Weights of a small GPT-style language model, trained from scratch on English Wikipedia.
Size: 10 layers, width 576, MLP 2304 GELU, vocabulary 13586.
Architecture: RMSNorm before each block, no position embeddings, biases, tied embeddings, ALiBi, capped logits.
Training: a variant of Adam for these matrices, 1080M tokens.
Each number is 128 + 24 x the weight over its row's rms, rounded and kept within 0 to 255. Layers, rows and columns count from 0. The size above them is the row's rms in percent of the matrix's.

# layer 4 attention query, 576x576, rms 0.0658, rows 535-575, columns 144-215
size [115 124 120 114 113 114 128 124 117 117 112 120 122 105 125 110 118 118 123 124 120 117 114 117 108 110 115 113 115 117 123 120 100 113 123 104 123 106 118 118 120]
[[146 127  98 126 149 167 140 112 129 137 114 188 122  85 101  98 130 142 135 134  55 135  79 124 133 119 112 101 121 110 119 153 136 137  65 123 146 131 111 103 161 107 129 115  95 104 107 101 109 142 126 113  94 135 118 114 149  76 103 139 115 132 121 151 134 124 141 127  97 146  96 131]
 [185 102 131 126 159 146 103 123 111 152 150 209 128 113 128 133 111 128 152 136 136 126 120 161  88 130 132 143  92 131 121 141 125 164  96 115 101 123 139 121 191 153 131 147 112 103 116 143 101 180 103 150 106 148 133 146 181 108 147 111 151 129 137 176 119 108 154 132 119 130 126 145]
 [109 137 176 132 110 148 100 118 136  78  82 144 100 104  95 121  88  86 164 148 120 132 124 125  79 179 120 108 107 132 133 130 101  90  96 129 145 124 131 140  94 147 101 120 130 131 129 107 139 155 158 111 132 129 125 112 129 168  93 139 149 110 148  95 132 115 182 122 118 144 125 142]
 [109 159 120 114 133  99 148 138 129 137 100  70 128 112 114 113 118 107 114 114 104 139 130 147 153 138 108 111 125 128  82 123 133 132 134 135 136 105 153 138 146 105 145 142 122 155 151 152 161 122 148 136 112 153 178 136 122 143 117 148 147 160 130 108 122 138 135 152 114 113 135 132]
 [146 158 111 144 120 114 141 157  98 124 102 128 110 119 151 165 162 124  95 138  79 104 135 139 128 119 115 150 118 118 114 130 137 106 125 112 138 118 110 150  71 160 159 121 149 104 109 115 143 112  95 115 123 127  82 110 121 146 136 137 120 125 120 162 131 116 145 141 117 130 138 116]
 [127 145 111 113 114 136 110 131  98 137 141 143 166 175 145 111 149 121 109 107 102 107 109 157 129 145  97 152 132 149  99 102 136 123 129 158  99 134 143 110 155  97 136 150 111 106  95 129 119 134 153 121 134 159 156 183 146 157 130 171 163 169 105 121 118 120 138 105 121  97 159 113]
 [130 135 142 162 142 130 163 155 150 132 128  85 141 153 156 120 115 135 100 117 137 144 100 140 118 128 122 123  96 105  98 105 102 120 149 152 100  96 147 136  94 120 139 134 124 120 153 114 124 149 109 152 107  93 117 113 100 160 147 146 132 161 138 103 129 127 149 122 121  95 111 108]
 [139 116 147  88 143 104 102 177 100 124  84  95 116 128 119 132 111 141 107 149 140 139 133 158 133 141 113 146 148 129 136 139 102 112 129 145 132 134  89 174 113  94 152 119 139 122  65 126 109  90 129 141 144 172 150 150 139 142 108 105 150 140 160 117 121 138 119 132 114 164  77 152]
 [158 157 113 124 153 118 158 103 142  77 144 139  86 135 132 130 136 140 133 122 128  92 158  92 128 166 170 129 131 131 110 140 135 150 126 141 188 175 135 175 144 127 135  97 117 125 186 121 131  87 140 138 159 152 140 164 124  98 141 104 127 124 135 179 161 142 112 117 120 101 172  70]
 [124 122 117 119 191 169 154 167 139 183 113 138 171 125 155 116 138 133 127 118 129 101 128 150 140 150 122 186 146 127  92 133 120 149 129 152 148 151 121 115 145 104 106 133 141 126 129 137  87 139 128 155 155 107 115 127 134  78  98 115 120 120  97 130 152  99  87 101 159 106 148 176]
 [145 154  93 121 102 108 123 143 173  93  97 123  91 119 130 159 149 128 136 104 126 114 114  88  91 165 128 127 126  91 150 164 145 108 179 145 140 141  98 178 102 164 156 120 124 121 150 134  99 112 132 133 109 120 140 170 130 130 147 157 108 101 151 149  95 154 126 138 153  98 110 118]
 [105 150 147 125 123 121  91  95 153  94 119 122 133 121 135 192 163 150 127 139 103 106 176 146  96 171 132 118 122 121 145 114 156 137  91 161 150 154 129 130 165 106  98 133 140 123 126 132 130 139 115 113 124 161  65 136 181 126 179 138 129 146 131 151 150 144 126 139 144 131 127 153]
 [112 139 127 134 129 112 150 147 110 139 116 156 131 145 109 155 140 118 124 123 101 109 135 163 112 138 144 102 185  95  82 118 165 115 115 136 102 132 134 121 110 134 104 139 145 160 142 149 138 126  87 131  74  74  75 176 117 160 124 117  92 122 106 136 123 116 167 143 136 100 147  69]
 [124 120 159  88 122 149  98 152  90 124 133 107 143 140 142 127  67 142 128  85 160 127  90 146 150 129 140 123 101 138 152 104 133 148 167 105 149 115 150 157 136  86 147 142 115 116 121 131 160 146 129 137 153 186 202 133 108 118 148 112 169 122  71 104 128 130  90 133 131 116 145 131]
 [120 105 157 137 119 135 139 148  52 165  99 136 137 102 142 131 146 183 175 121 157 113 137 110 146 109 145 143 140 116 124 133 117 136  99 129 132 125 124  86 105 101 129 164 185  76 129 127 116 147 111 135 110 125 149  86 111 130 125 140 107 152 138  84 101 136 118 108 121 120 129 109]
 [146 149 134 105 119 120  86 114 107 128 142  98 164 149 109 156 117  99 127 111 142 144 126 143 116  78 109 122 126 150 140 113 117 172  83 166  97 136 139 128 123  79 165 163 107  93  82 132 121 170 126 105 166 101  96 132 168 110 127 115 158 130 161 152 109 143 131 175 142 121 152 114]
 [137 109 107 134 148 156 171 122  73  99 117  83 167 125 157 100 110 179 100 149  88 122 128 126 141  96 103 129 118 143  97 157 186 116 144 122 157 143 107 102 149 127 176 108 101 111 108 132 102 102 115 173 159 185 115 116 140 108 125  99 118 172  86 128 112 135 120 154  95 161 123 159]
 [129 119 125 169  93 156 106 121 203 124 114 128 111 111 103 137 173  93 108 130 126 116 164 106 114 156 103 111 135 146 122 152  85  90 132 108 126 142 109 132 143 154 104 105 160 140 151 100 114 103 138 132 150 116 143 127 100 115 124 148  63 131 125  94 113 165  90 141 144 133 112 131]
 [116 142 162 113 112 144 101 143 153 123 105 116 130  90 100 116 114 120 137 117 111 126 166 112 120 127 104 152 158 140 127  88 146 142 124 126  99 116 129 146 109 136 130 115 151  95  90  90 129 152 141 141 144  69 106 130 127 143 118 164 126 152 184 130 102 163 133 148 133 101  62 136]
 [115 115 141 167 107 101 111 131 127  98 140 172 114 129 108 157 128  95 126 130  96 114 144  93 125 131  97 106 117 148 153 159 137 150 189 129 126 128 110 177 125 124 125 123 133 109 141 101 141 127 136 119  77  98 132 131 147 126 134  99 150 134 130 130 141 144 131 119 134 147 151 146]
 [133 146 117 143 158 101 169 152 160 101  96 100 107  90 123 157 138 109 103  86 174 101 100 135 123 156 154 124  95  89 145 146 124 135 139 136 215 140 115 105  97 134 179 106  93 101 158 149 149  84  80 114 117 189 159 108 105 176 141 167 124 126  97 123 112 144  87 113 135 116 122 148]
 [ 94  93 129 115 126 163 158 128 152 154 126 173 124 117 127 137 129 115 135 120 101 144  92 132 153 143 104 127 121 121 111 175  95 137 125 121 121 114 133  78 152 150  86 108 105 112 167 133 119 189 149 157 150 140 145 142  68 140 108 147  92 150 119  76 113 146 141 118 125 155 133 203]
 [119 129 156 107 119 124 147 116 136  84 134 148 112 138 163  93 149 165 112 127 115  99 113 110 148 111 121 112 133 125 112 138 100 126 123 124 127 126 117 152 175 138 171 152 119 125 147 141 107 129 142 150 123 169 134 120 149 153 106 123 166 161 124 147  81 125 110 141 118 137 110 104]
 [135 115 128 139 109 165 147 109 129 112 108 120  91 158  75 122 129 113 141 166 123 165 163 100 139 124 119 110 127 108 121 131  87 133  99 125 160 127 130 123 112 112 117 125 124 129 135  77 100 134 129 150 161 124 130 112 114  93 110 141 125 122 217  97 114 197 104 126 129 134 130 119]
 [137 129 134 101 108 114 117 124  98 124 128 152  94 105 119  96 124 171 130  96 121 139  75 153 120 114 152 126 112 137 106 139 102 150 128 146 128 125 113 139 154 130 129  84 128  92 121 107 113 135 121 138  75 121  75  77 165 176 155  93 173  78  49 157 148  92 165 139 114 131 139 147]
 [160  92 131 134 127 154  98 116 119 106  63 141  91 139 118 165 142  83 125 142 191 133 150 139 127 148 162  64 139  74  76 135 122 126 160 112 116 158 116 158 158 126 108 140 155 141 133 141 136  90 126 123 121  87 106 143 155 133 136 121 105 113 137 139 159 157  88 118 152 115 116 132]
 [122 136 107 137 121 148 115 141 130 110 117 152 128 135 133 172 111 153 145  94 130 117 102  88 158 100 159 145 101 134 143 135 135 119 120 139 150 149 142 119 133 146 156 120  85 114 140 120 112 121 112 141  97 112 147 114 104 103 128 128 167  86 150 145  89 120 125 155 141 114 102 145]
 [ 92 104 130  98 115 168  92  90 111  89 115 133 135 110 111 124 132 111 163 127  89 122 132 128 150  99 113 146 103 114  94 178  82 142 102 142 141  98 162 166 139  98 168 135 117  84 122 116 127 122 154 109 150 151  79 117 119 187 124 184 145 202 151 151 114 126 156 150 115 133  98 180]
 [ 88 114 102 119  97 117 132 146 103 170 147 154 158 138 134 131 130 129 156 134 135 141 154 146 139  72 111 142 129 120 119 147 152 116 115 156 130 122 162  81 109 106 129 162 109 122  86 150 115 141 102 131 152  97 116 129 176 119 112 115 128 126 105 126  78 143 102 135 162 130 156 158]
 [125 147 177 163 152 113  98  95 152 108 151 135 104 146 144 154 179 101 126 133  96 112 124 104  87 161 156 105 112 107 102 131 105 145 156 165 156 148 120 164 126 143 104 137 132 146 143 157  86  90 130 138 131 100 148 135 153 123 130 112 134 105 131 114 127 162 135 134 137 104 134  50]
 [120 125  97 154 147 136 138 108 107 125 140 100 151 143 109 107 125 173  78 159 128 120  84 124 153  99 138 102 130  96 135  75 129 126 100 115 132  91 105 150 126  96 124 158 100 137  92 126 104 130 138 123 133 107 123 143 161 112  96  93 133 115 142 122 128 119 120 148 111 167 158  99]
 [102 118 124 157 109  89 100  79 164  74 129 165  85 147 138 158 159 128 145 146 114 162 129  87 135 132 158 143 137 148 127  88  95 130 127 104 126  99 137 118 152 118  96 108 149 141 160 112 128  99 114 118 128 150 107 121 106 165 132 147  94 144 101  90 137 141 135 119 133  78 127  82]
 [ 99 110 137  89 128 163 154 132  88 181 142 123 168 151 152 110 113 140 137 113 114 117 112 166 122 136 164 113 140 108 139 133 114 128 103 163 146 107  96  99 126 139 115 113 101  96 137 135 139 123  91 173 132 139 152 137  96 141 117 104 173 175 127 105  99 124  97 168 127 159 149 136]
 [129 131 114  75 108 172 100  95 103 116 157 140 134  99 137 127 127 118 137 109 160 143 113 153  97 156 160 130 162 120 148  81  81 111 132 173 119 173 135 116 132 166 125 119 102 140 122 164 111 144 114 125 161 138 164 125 152 112 103  98 137 137  71  98 112 104  73 135 150 163 150 165]
 [128 105 115 125 127 126 118 162 165 140 103 108 114 125 144 123 157 105  85 130 135 134  73 128  89 150  84 108 106 121 118 123 129 139 153 135  94 135 112 134 117 125 171 110 145 155 111 124 117  92 127 127 134 147 113 157 140 154 102 144 118 145  85 131 188 103 130 138 112  94 113 138]
 [133 169 169 147 136  88 168  78 140 158 133 126 113 147 100 115 129 151 139 109 170 125 125 102 150 128 143 114 157 128 141 122 152  90 114 109 110 135 142  99 108 110 108 115 135 150 143 112 121 159 124 156 114 122  95 129 124 167 179 142 146 147 115 114 140 151 161 107 121 101  94 176]
 [137 129  98 131 104 135 120 128 135 124  92 170  85 127 116 145 162  97 110 135 122 134 147 140 121 116 110 139  92 134 156 132 135 149 104 123 129 126 116 196 126 168 142 126 117 121  97 122 105 129 148 121  80 165 119 127 156  97  90 145 113 115 201 182 139 137 120  73 111 129 108 113]
 [167 158 119 125 142 102 155 167 126 129 196  96 167 141 202 118 120 139 166 126 142  88 128 111 140  87 132 107  99 104 123 126 131 153 173 126 137 110 138 146  97 154 177 125  65 110 123 184 146 129  79  90  80 126 167 118  96 111 124 125 172 150 127 119  94 104  95  99 111 161 164  63]
 [128 137  90 111 150 139 150 100 138 111 145 148 158 144 119 131 132 160 149 131 133  79 150 135 107 136  94 156 138 107 113 119 127 124 128 110 103 148 169  91 133 140 121 103 135 168 113 147 155 170 106 124 117  62 122 125 135 121 117 125 122 137  97 106  65  96 115 133 155  88 126 147]
 [132 105 146  99  65 126 118 110 165 109 112 115  77 101 107 135 147 105 139 141 132 125 143  96 141 106 153 108 170 120 149 166 115 119 131 138 159  87 123 154 136 111 106 143 141  84 118 142 111 123 148 127 111 195 145 115 158 197 182 117 150 156 144  90  90 159 118 111 140 140 154 127]
 [156  92 143 135  92 134 112 124  85 104 145  78  91 132 113 121 125 133 138  98 129 139 108 138 122 108 153 121 169  98 134 162 122 164 142 119 110 144 147 114 123 160 131 119  97 129 143 128 126 137 136 139  92 137 154 120 134 167 111 129 133 130 101 102 132 143  95  67 107 136 163  99]]
# layer 4 attention key, 576x576, rms 0.0631, rows 535-575, columns 144-215
size [109 110 123 108 106 110 123 116 114 110 105 116 127 103 118 108 116 119 119 117 112 124 105 110  98 111 114 110 108 122 118 111  95 108 120 101 115  99 109 118 109]
[[129 113 103 154 103 159 150 183 154 100 112 116 116 141 119 134 123 107 152 126 145 119 128 136  95  92 114 112 140  75 135 104 132 160  70  84 132  78 143 129 143 121 116 144 165 153 135 140 171 116  99 123 144 149 166 127 138 117  99 129 150  88 145 100 102 161 161 129 120 103  72 139]
 [127 109 113 136 118 192  81 126 129 153 176 142 142 151  87 111 108 114 141 141 121 127 143  97  91 137 139 126 130 176 111 119 112 116 102 138 100 118 123 144 113 170 115 155 118 142  90 128 118 142 101 116 144 157 111 140 153 130 184 114 136 114 115 148 122 113 116  90 170 129 120 132]
 [118 132  93 118 107 145 126 149 149 171 112 120 119  95 125 143 122 105 147 128  96 158  91 102  80 127 128 141 133 129 147  88 139 130  91  88 164 130 122 168  89 135 139 146 135 148  94 115 125 114 105 140 119 121 130 102 133 136 126 125 160  90 146 123 138 152 117  95 117 159 176 141]
 [160 120 134 116 187 110 130 151  97 101 104 102 148 109 119 120 101 130 119  88 155 122 167 155 136 121 147 127 156 110 121 121 112 151 151 113 120 119 127  96  96  70 132 145  79 149 145 172 131 103 121 147 115 129 152  98  91 141 159 111 142 152 121 144 104 135 143 147  98 114 114 105]
 [126 122 102 139  94 137 176 111  91 141 124 102 121 100  98 162 136 114 118 161 158 114 127 144  83 107 115 177 164 161 111  89 151 140 105 162 114 117 106 174  70 136 174  74 131 156 128  86 122 164 128 103 140 131  76  93  91 137 106 142 133 155 132 127 145 149 128  92 159 122 136 141]
 [103 132 169 109 107  87 125 152 164  86 164 173 163 129 147 119 161 114 120 112  96 112 104  98 104 142 139 139 123 202 148 102 116 140 147 111 135 123 145 109 149 113 132 127 174 137 112 172 136 147  77 123 125  96 165 178 178 121  99  99  94 147 143 150  99  90 106 117 107 100 105 158]
 [157 136 116 101 138 101 148 128 137 133 108  87 147 139 125 114 118 119 105  96 173 152 101 138 127 112 123 130 114 130 146  98 118 119 138 122 107 143 125 190  76 106 129 128 114 122 154 132 142 170  89 144 104 125 146 129 122 161 161 131 144 128 120 145 161  89 113 145 141 121 160 119]
 [ 99 111 114 135 109  74 129 146  89 172 112  95 110 123 132 171 132 119  63 154 113 135 122 120  77 134 119  86 114 131 136 186 163 106 162 100 141 128 120 110 114 139 131 121 110  88 103 142 123 127 136 151  99 118 125 128 137 157 133 160 170 114 147 150 128 176 105 147 143 165 131 147]
 [137 145 119 126 119 118 124 119 142  79 123 120  93 108 121 169 162 146 133 140 116  64 163 123 138 134 139 177 129 163 114 115 127 155 132 108 153 131 144 159 136 141 104 114 122 135 149 110 139 109 143 149 143 178 164 123 122 144  90 112 105 190 134 167 112 119 160  73 149  90 103 122]
 [160 138 139 130 119 180 145 123 164 145 145 170 176 136 100 122 115  98 141 123 136 107 117 128 142 143  98 134 132 130 115 140 110 107 120 170 132 151 116 149 125 132  97 153 108 134 136 160 139 139 136 102 137  76 110 115 135 137  81 132 110 141 164 138 142 142 123  94 151 130  83 141]
 [101 168 112 113  76 126 147 146 137 122 120 129  92 101  89 117 135 115 117 166 102 144  92 137 144 148 126 114 169 130 120 121 117 168 118 167 145 125  72 153  77 136 174 115 143 119  91 104 122 147 147 134 118 153 141 124 134 119 122 157  96 125 112 159 116 164 145 119 186  93 139 131]
 [175 125 109 158 153 123 170 134 156  55 124 104 114 119 160 161 156 117 138 171 144 112  90 119 117 127 136  83 106 101 118 129 116 160 143 132 123 148 144  90 170 146  92 133  95 135 174 151 101 150 142 144  92 147 138 191 202 101 111 113 129 137 132 122 168 114 168 128  87  88 139 129]
 [108 136 154 126 133 130 134 132 105 111  88 137 111 124  96 141 115 111 157 157 135 134 138 178 144 153 145 147 165 103  83 111 147 155 166 115 116  63 144 140  90  68 133 146 150 163 132 155 146 159 102 138 105 137  99 115 117 115 129  90 103 141 120 121 121 130 153 167 136 115 141 135]
 [170 127 109 120 178 134 104 101 119 127 163  97 143 148 142 170 151 133 160 107 156 116 147 120 125 118 137  92  78 137 142 122 124 108 136 111 134 148 175 112 131 134  96 128  81  96 166 135 142 137  98 104 137 112 137 132 120 153 132 129 156 114 120 131 153  90 112  99  87 170 122 103]
 [136 121 144 112 132 108 104 104 125 150 139 173 123 169 118 168 127 103 111 155 161 107 177 142 130 176 107 143 165 104 124 148 122 170  95 160 109  96 110 129 110 163 125 142 123 143 121 120 188 148 118 115 131 103  94 108 107 112 151 137 130 106 149 107 116 160 112 101 212 159 127  91]
 [158  48 136  72 122 140 108  88 146 133 190 101 172 115 115  79 127 158 152  97 124 143 143 111  97 124 112 107 127 122 143 159  67 121 135 141 135 147 107 119 123 120 147 160 114 115 118 146 119 146 122 137 167 140  87 147 169 132 156  95 115 111 103 129 150 125 113 121 126 135 137 110]
 [160 143 159 107 156  99 143 130 121 129 132 191 136 147 151 114 114 166  88  69 119 140 139 129 106 140 131 167 136 150 148 153 121 128 127 136 165 118 155 134 148 161 133  95 160  83 129 120 142 117 132 131 124 103 116 146 154 152 125  92 133 133  79 140 123 121 109 187 117 128  98 128]
 [187 118 130 107 112 127 140 125 118 105 122 147 154 148  97  82 151 101 116 118 127 139 127 115 150  89 118 139 111 181 122 101  81  98 104 137 132 182 113 156 144 135 147  78 100 112 121  91  64 169 173 118 131 112 187 115 140 104 121 124  78 173 111 105 106 119 148 133 168 126 122 144]
 [145  79 134 136 108 136 137 143 143 156 131 108 142  96 139 130 134 112 180 137 146 151 115 132 130 114 135  89 154 117 116 127  93 140 134  70 138 124 134 147  87 153 137 152 107 101 143  70 119 149 126 148 126 119 143 120 122  90  79 157 125 122 151 106 135 166 121 157 135 155 122  89]
 [128 120 117 148  89 115 146 117 113 131 155  95  85  80  90 117 157  96 119 137 134 124  86 123 107 126 171 105 102 124 135 131 139 149 122 152 111 123  97 156 114 136 157 146 141 141 111 108 146 147 146 113 125 127 118 180 149 137 145 163 112 118 145 141 168 174 132  84 121 137 149 171]
 [171 163 122 111 145 116 167 125 135 137 119 141 120 153 147 105 130 128 125 167 159  78 127 156 159 149 113 136 105 139 107 117 122 127 118 130 157 141 127 125 145 194 149  67 147 170 121 145 120 141 114 119 139 125 153 111  92 126  73 109 129 148 166 146 118 119 148 104 130 109 116 126]
 [128 123 145 120 170 139 134 186 103 177 111 123 155 164  73 129 122  96  96 139 123  89 122 106 114 119 107 110 139 118 138 165 118 129 120 163 149  79 141 104 120 124 114 167 145 130 139 110 143  98 150 126 126 141 156 161 106 139 120 139 139 127 147  88 158 162 119  97 147 132 139 140]
 [119 129 120 139 132 171  63 131 141 122 152 113 141 129 105 108 149 134 126 165 113 137 135 112 117 134 100 161 134 189 139 116  98 126 112 113 126 112 121 131 132 192 138 138 103 124 118 148 131 143 122 122 127 127 120 122 141 137 130 110 164 177 145 137 104 112 108 141 201 116  83 137]
 [149 106 143 141 129 150 109 115  98 190 112 116 107 114 120 132 104 132 141 104 157 129 131  92 130 106 111 119 129  97 117 123 111 106 104 115 118  89 116  89  67 137 130 151 155 129 132 120 133 154 165 121 118 119 116 110  74 128  93 167 165 106 158 108 126 180 118 140 184 149 104 146]
 [104 100 114  61  78 158  99 130 131 142 113 131 129 118 103 129 127 147 131 147 146  66 123 170 100 131 100 170 157 123 122 110  95 205 115 147 135  97 140 172  98 178 115 108 136 104  87  88 117 131 142 116 121 166 142 140 106 105 140 109 134  85 124 154 169 135 129 109 200 119 132 135]
 [163 130 141 136  88 116 165 100 100 106 127 141  85 138 136 138 124 150 179  97 113 150 160 133 172 119 137 113  91 140 105 139 119  96 192 143 127 158  90  89 129  97 152 139 143 135 123 108 122 104 156 103 115 133 134 137 139 127 132 148 147 127 139 163 112 102 141 141 101 114 144 120]
 [147 118 103  95 100 160 134 173 135 134 139 179  95 145 121 121 158 178 131  88 127 125 134 115 112 176 107  97 115  96 124 140 140 171  97 120 121 136 119 145 146 148 141 127 112 134 148 134 149 116 112 122 104 118 114 158 106 140 120 105 120 111 132 141 137 147 111 110 144 110 115 124]
 [109 124 150 142 159 103 112 170 122 104 139 137 140 165 166 109 134 127 134  93 106 152 169  96  95 115 144 123 124 136 121 140  75 126 143 157 124 158 168 137 147 130 162 121 115 129 149 111 146  86 129 149 150 136 101 146 133 110 100 116 109 137 130 134  71 109 121 151  80  83 113 111]
 [152  85 102  99 156 158 101 111 150 149 153 129 178 138  99 139 122 120 133 166 137 110 144 129 142 158  90 132 139  92  99 179 107 153 146 152 111 111 131  91 167 139 104 125 118 120 123 152 114 125 106 126 116 137 106 137 148  88  91 151  74 104 144 111 163 186  79 114 173 135  86 125]
 [186 145 116 152 107 170 135 116 121  82 111 135  79 143 160  86 166  74 120 136 135 165 120 112 119 156 154 117 111 107 141 123 148 140 127 153 139 138  99 122  98 162 140 137 115 114 153 203 108 140 138 161 144 135 147 158 155 108 115 174 111 131 162 164 127 139 134 101 139  88 111  78]
 [121 163 126 150 118 138 125 151 120  97 128 125 127 101 156  95 125 135 108 130 127 125 130 133  84 131 117 126 117 101 151 138 148 179 152 111 137 131 124 165 138 124 117 176 129 108 171 151 129 119 149 180 104  71 123 166 193 158 133  97 163  91 145 150 124 133 135 159  80 147 129 138]
 [124 150 101 109 108 137 128 121 134 108 115 121 114 147 116 122 205 122 112 124 154 136 119 158 148 140 112 135 127 151 129  93 128  85 128 116 126 134 101 148 127 141 130 120 113 170 143 138 154 173 105 125 110 132 153 119 121 104 134  93 134 165  93 142 132  77 131 127 197 105 139 123]
 [120 161 144 138 194 120 143 164 101  95 139 153 144 169 182 134 102 121 132  60 111 136 155 111  90 149 155  93  82  71 134 123 137 158 128 127 112 131 180 104 183  96 133 120 151 144 132 147 170  94 114 125 134 124 125 126 136 133 119 101 132 175 151 108 112 103 123 143  46 116 138 132]
 [140 152 104 118 164 122 107 121 125 142 168 167 125 119 157 123 132 146 141 127 111 110 129 127  86 135 137  89 130 110 152 144 161 143 130 127 119 158 117 136 127 140 124 141  94 119 115 178 139 111 137 133 153 104 114 147 139 130 147 153 151 104 117 167 117 119 124 131 103 139 151 116]
 [137 132  80 141 119 118 128 158 147 122 102 104 144 129 108  95 124 119  65 137 140 150  70 141 112 140 142 110 107 175 156 109 136  94 145  99 110 155 111 127 101 115 164  51  92 138 149 184 135 101 106 120  79  90 135 101 141 150 143 114 122 157  92 153 134 168 161 168 121 115 124 167]
 [123 120 170 118 129 108 144 145 150 136 143  96 111 141 129 132  82 129 127 152 121  86 123 123 142 125 109 118 126  58  98 137 160 134 123 102 113 129 141 140 132  95 111 119 199 148 137 154 143 140  85 119 111 158 134 178 125 122 162 126 140  91  89 130 154 120 103 158 156 117 148 167]
 [131 169 109 181 138 104 148 175 112 123  89 139  67 104 161 144 126 133 105 140 103 168 117 119 127 144 132 117 123 143 162 130 121  94 139  82 143 141 104 145 113 137 127 123 131 131 146 130 139  85 134 136 133 114 124 117 135 144 127 142 137 114 144 119  83 114 174 133  51 100 120 122]
 [108 136 117 149 165  87 153 142 127 122 153 149 152 140 196 128 133 154 130 108 143 162 155 127 169 121 140 118  93 121 124 134 145 167 132 147 127 119 153 136 155  99 137 140 115 121 156 117 146 105 123 151 173 153 163 140 118 127 143 117 135 126 132 116 110 133 142 131  78 136 133 103]
 [ 88 136 131  83  80 147  85  87 153 112 151 113 172  93  85  98  99 121 178 133 135  93 147 138 128  92 119 136 137 144  79 115 124 166 116 150 107  74 133 120 144 127 118 133 113 161 106 160 121 186  95  84 116 131 122 101 145  75 126 131 128 160 154 123 119 121 115 168 179  95  70 152]
 [139 163 172 151 175 126 127 176 126 108 116 111 111 133 136 104 160  97 151 151 111 100 134 124 190 117 128  98 135 132 124 150 106 135 159 164 116 110 155  95 125 153 147 151  91  96 111 127 144 122 171 155 124 159 174 178 128 105 138 134 166 138 140 110 101 106 146 151  87 129 115 136]
 [178 145 144  68  94 138 125 119 100 155 111 128  88 145 141 135 140 171 106 125  99  93 124 140 104 135 124 147 165  92 143 145 104 122 116 154 152 121  84 121 119 120 137 120 181 117 107 138  79 140 101 147 152 145 116 127  97 142 148 127 146 113  77 133 135  97 132 101 159 112 147 113]]
# layer 4 attention value, 576x576, rms 0.0477, rows 512-517, columns 144-215
size [ 99 101 102 102  97  99]
[[200 111 169 135 102 160 161 158 132 134 100 146 121  99 136 113 135 162 138  93 130 111 122 104 117 119 149 107 118 159 131 149 143 104 191 138 149 180 165  87 156 129 131 149 116 105 129 140 153 106 158 153 156 123 125 119 163  96 134 130 118 151 179 101 134 149 116 147 132 143 157 159]
 [123 144 171 107 143 113 174 130 111 133 134 107 147  94 150 178 102 169 155  84 150 105 149 119 132 127 114  89  99 114 111 130 115 116 111 133 119 142 185 133  88 147 134 113 119 164 139 124 140 129 125 163 148 128 120 128 110 152  80  98 122 129 116 132 154 132 140 101 129 110 130 181]
 [145 155 129 127 158 121 133 143 112 171 118 122 121 118 127 139 108 133 106 118 148 131 108  77 112 140 140 141 105 119 110 158 132 121 125 106 132  99 101 161 139 109 134 139 144  95 113 190 145  91 138 142 130 153 133  92 135 146 106 121 117 113  96 135 107  96 144  94 122 120 141 101]
 [137 157 162 100 120 125 160 159 114 106 148 166 169 119  92 154 139  99 130 130 111 111 161 117  70 125  43 158 160 140 112 156 114 142 142 106 110 152 131 115 117 145 130 151 132 113 128 107 139 102 106 122 111 100  89 124 156  88 170 148 127 115 138 159  96 120 148  95 131 157 138 164]
 [142  91 132 138 118 141 138  89 110 143 125 105 148 130 138 108 158 161 113 109 183 152 186 113 147  84 189 134  85 100 144 104  85 150  90 128 133 125 108 112  99 160 181 155 121 102 140 113 106 168  90 152 131 135 108 139 102 161 174 122 114 122 137 111 140 151 148 144 122 145 118 139]
 [157 139  90 145 119 171 167 132 133 117 137 124 118  87 143 121 136 133 144 151 130  85 125 116 106  99 125 191 112 156 165 108 141 109 130 121 169 136 134 150 143 152 144 131 119  88 114 122 141 128 112 134  85 156 164 161 134 123 137 118 164 112 104 146 139 118 148  98 120 131 131  93]]
# layer 4 attention output (transposed), 576x576, rms 0.0468, rows 512-517, columns 144-215
size [100  99 103 103  99 100]
[[168 114 114 119 157 118 161 120 148 129 154 115 117  73 120 156 103 133 130 152 176 141 139 119 142 124 107 107  90  98 155 125 158 175 143  94 120 144 109 144  88 144 176 110 133 108 140 140 107 133 131 151 135 103 134  63 152 128 158 115 150 129  81  98 155 176 164 119 165 162 136  96]
 [176 125 121  81 126 118 156 134 130 144 144 125 109  91 160 107 101 131 134 162 102 128 103 104 142 123 135 132 127 147 115 112 120 143  92 157 133 139 134 152 120 100 153 153 120 120 132 102 136 120 153 124  98  71  99 110 139 120 109 137 108 138  98 135 117  95 129 113  93 112  89 144]
 [103 152 103 125  97 123 155 112 170 122 143 126 144 156 116 168 166 162 184  88 185 167 140 140 147 124 142 126 119 131 120 157 145 190 109 138 109 141  94 155 117 122 122  75 120 121 141 115  87 133 126 152 112  91 133 108 136 142 142 139 131 147 117 136 122 170 142 102 100 150  95  86]
 [177 107 189 149 113 146  87  89 150 120 107 123  86 152 129 153 101 127 123 149 147 123 140 115 128 137 155 113 125  91 142 143 166 146  83 166 103 131 134 144 131 114 111 173 146 146 133 135 131  99 118 146 124 118 112  76  96 137 177 109 112 136 112 144 128 137 140 162 124  86 156 159]
 [ 51 102 115 137 171 120  80  96 125 117 152 120 149 132 116 117 136 143  97 133 124 155 212  90  85 157 126 109 114 150 159 173 148 122 127 105 147 137 139 153  83 143 118 162 138 115 120 109 131 160 173 113 149  83 135 116 177 139 129 127  87  94 125  91 138 129 147 118 111 134 122 114]
 [124 133 114 150 149 141 119 135 136 134 134 130 123 162 132 146 109 144 128 128 165 143 170 136 148 123  84 100 126 131 132 126 114 124 179 166 131 170  87 132 134 143 156 132 111 133 148  90 119 164 121 135 159 110 124 120 175 108  95 153 138 143 142 180 137 131 151 144 126 127 138 148]]